Weights of a small transformer language model: RMSNorm before each block, capped logits.
Each number is 200 + 30 x the weight over the matrix's rms, rounded and kept within 0 to 999. Layers, rows and columns count from 0.

# down: layer 5 MLP down (transposed), 128x64, rms 0.149, rows 80-86, columns 0-63
# gate: layer 5 MLP gate, 128x64, rms 0.171, rows 81-87, columns 0-63
# up: layer 5 MLP up, 128x64, rms 0.179, rows 81-87, columns 0-63
down80,209,201,200,222,200,212,198,201,229,215,236,210,249,223,196,166,220,208,212,211,156,207,218,174,170,232,173,191,235,180,221,200,166,141,139,212,193,293,205,214,177,202,209,208,201,198,128,224,200,198,184,98,171,203,203,164,259,218,254,218,184,116,181,239
gate81,183,168,194,208,183,178,158,154,296,198,249,190,248,240,211,195,182,266,203,210,211,174,198,254,199,219,239,201,260,203,201,173,177,226,207,218,245,192,187,238,264,221,169,208,213,156,201,198,218,229,191,165,182,181,169,136,231,199,210,171,238,173,263,243
up81,196,157,144,186,218,194,184,141,191,230,225,185,182,255,267,195,241,207,191,217,189,222,145,170,206,189,171,182,204,209,239,186,199,194,192,247,199,192,205,214,236,141,217,235,178,167,236,180,239,181,184,204,214,242,221,181,171,230,237,200,198,214,241,230
down81,188,196,188,167,197,170,223,187,214,220,220,174,214,208,149,177,144,227,190,215,192,211,215,134,203,192,195,217,246,204,197,204,195,226,161,154,223,215,205,218,255,188,222,242,207,223,237,142,226,170,165,125,258,157,183,224,157,167,210,264,201,143,261,167
gate82,219,112,221,225,194,250,266,166,178,244,176,148,164,208,232,201,215,150,151,197,166,222,231,239,185,182,205,213,214,202,207,189,239,172,211,219,258,209,199,190,220,193,158,217,178,193,178,187,121,239,263,171,196,177,202,133,207,215,252,279,242,232,199,139
up82,153,201,218,177,192,263,203,157,171,244,210,189,199,204,252,281,224,155,245,225,171,194,251,138,242,210,122,201,212,135,169,185,205,244,227,176,197,205,233,233,208,182,166,156,185,154,195,163,173,221,235,187,165,233,195,219,173,250,278,242,144,193,219,131
down82,185,229,210,206,199,244,195,243,184,232,204,153,169,283,215,250,187,199,211,210,214,188,233,172,211,189,229,175,167,168,194,170,160,192,213,236,235,144,164,196,135,205,141,181,227,211,154,205,199,175,184,191,190,262,251,201,219,249,173,185,208,225,150,206
gate83,182,146,183,143,234,203,164,215,206,198,207,197,204,238,218,197,220,191,257,203,254,203,199,142,239,191,241,186,199,194,208,201,173,214,151,147,158,207,210,258,188,166,199,225,189,194,248,230,200,181,149,233,213,208,238,195,205,210,192,203,168,195,203,235
up83,190,190,184,215,246,240,174,238,239,163,202,242,212,246,212,233,182,207,249,225,215,199,209,192,209,171,249,214,186,229,241,190,209,164,146,185,168,155,204,236,198,196,176,260,220,281,206,183,231,235,184,248,187,179,193,202,244,229,188,267,204,237,187,249
down83,202,200,199,176,166,167,225,165,176,274,136,228,188,216,184,160,185,183,234,260,210,197,180,223,235,206,211,207,165,216,204,157,175,210,227,203,168,244,182,231,210,169,211,198,225,206,188,196,164,178,180,198,224,189,155,202,174,177,203,203,227,105,222,233
gate84,256,239,197,232,242,235,161,245,190,232,144,160,205,216,203,187,186,197,146,184,185,219,191,208,183,223,224,219,144,214,184,192,189,178,208,176,198,156,201,186,206,213,227,172,183,178,278,214,154,207,198,188,239,169,274,171,225,159,209,235,193,219,190,237
up84,169,176,136,241,136,185,199,244,181,232,281,205,193,153,199,202,207,216,183,211,192,225,182,210,250,205,211,150,215,160,199,193,198,246,189,247,193,226,207,201,178,196,197,198,272,216,129,188,245,172,237,214,171,178,159,190,169,243,233,221,242,188,175,195
down84,185,213,223,195,201,179,251,177,180,144,187,204,176,208,218,222,218,229,167,218,182,193,214,215,160,193,228,156,209,201,273,187,201,253,186,262,220,177,215,200,227,237,192,193,211,271,156,170,203,223,243,171,193,208,196,211,257,232,235,210,180,235,140,188
gate85,196,212,109,193,175,235,245,159,185,165,230,170,164,206,224,174,174,167,216,211,169,200,211,192,178,186,193,210,243,228,177,203,196,200,210,226,243,241,200,177,238,187,210,208,151,167,177,171,189,257,245,244,165,212,168,208,179,161,230,184,161,133,189,161
up85,186,190,280,223,207,149,190,214,200,206,196,192,214,240,198,194,235,177,230,229,194,199,202,153,260,213,210,176,165,159,204,195,170,250,202,183,189,177,225,175,192,212,196,217,219,246,215,210,212,137,141,187,225,179,248,233,244,242,213,208,194,217,256,169
down85,144,192,287,221,224,145,192,262,215,227,225,185,257,221,198,196,219,231,167,222,175,195,212,246,181,238,241,167,198,186,172,235,201,253,208,233,129,130,215,193,151,163,197,204,206,190,182,201,202,204,182,179,204,191,196,197,223,228,232,222,178,255,194,212
gate86,182,134,161,129,225,159,145,162,174,191,275,176,183,152,149,152,180,222,182,199,211,162,265,218,221,215,220,195,213,212,207,223,210,177,196,221,165,149,241,207,228,243,197,205,197,267,207,231,158,191,201,221,175,180,180,227,209,270,177,231,235,173,218,197
up86,227,199,168,199,224,176,187,213,189,226,196,179,184,186,201,160,236,170,122,194,190,230,199,181,189,164,171,264,158,210,219,166,187,200,161,254,208,184,258,188,193,146,196,189,188,213,222,193,196,214,181,167,243,135,189,219,197,229,207,227,226,181,172,192
down86,206,217,193,222,195,216,183,189,163,170,197,190,118,152,226,206,212,199,199,160,249,179,217,233,224,192,211,224,160,215,274,201,144,196,198,185,217,189,191,197,214,226,190,165,183,177,219,244,242,191,238,245,200,151,210,204,169,207,121,110,198,259,225,252
gate87,261,236,215,148,226,234,190,142,182,191,166,190,171,185,139,254,223,175,207,223,133,218,183,208,167,191,201,230,216,234,153,199,250,202,192,219,220,230,180,136,192,230,244,166,182,221,120,194,171,200,238,206,166,208,218,198,190,174,205,210,150,180,190,192
up87,212,242,258,235,170,199,169,247,255,177,192,219,181,226,209,196,224,211,244,270,210,156,138,207,237,150,182,157,196,161,245,180,208,196,204,222,229,207,169,237,228,210,215,213,228,133,236,206,195,216,213,202,193,237,248,245,246,211,209,192,190,210,203,197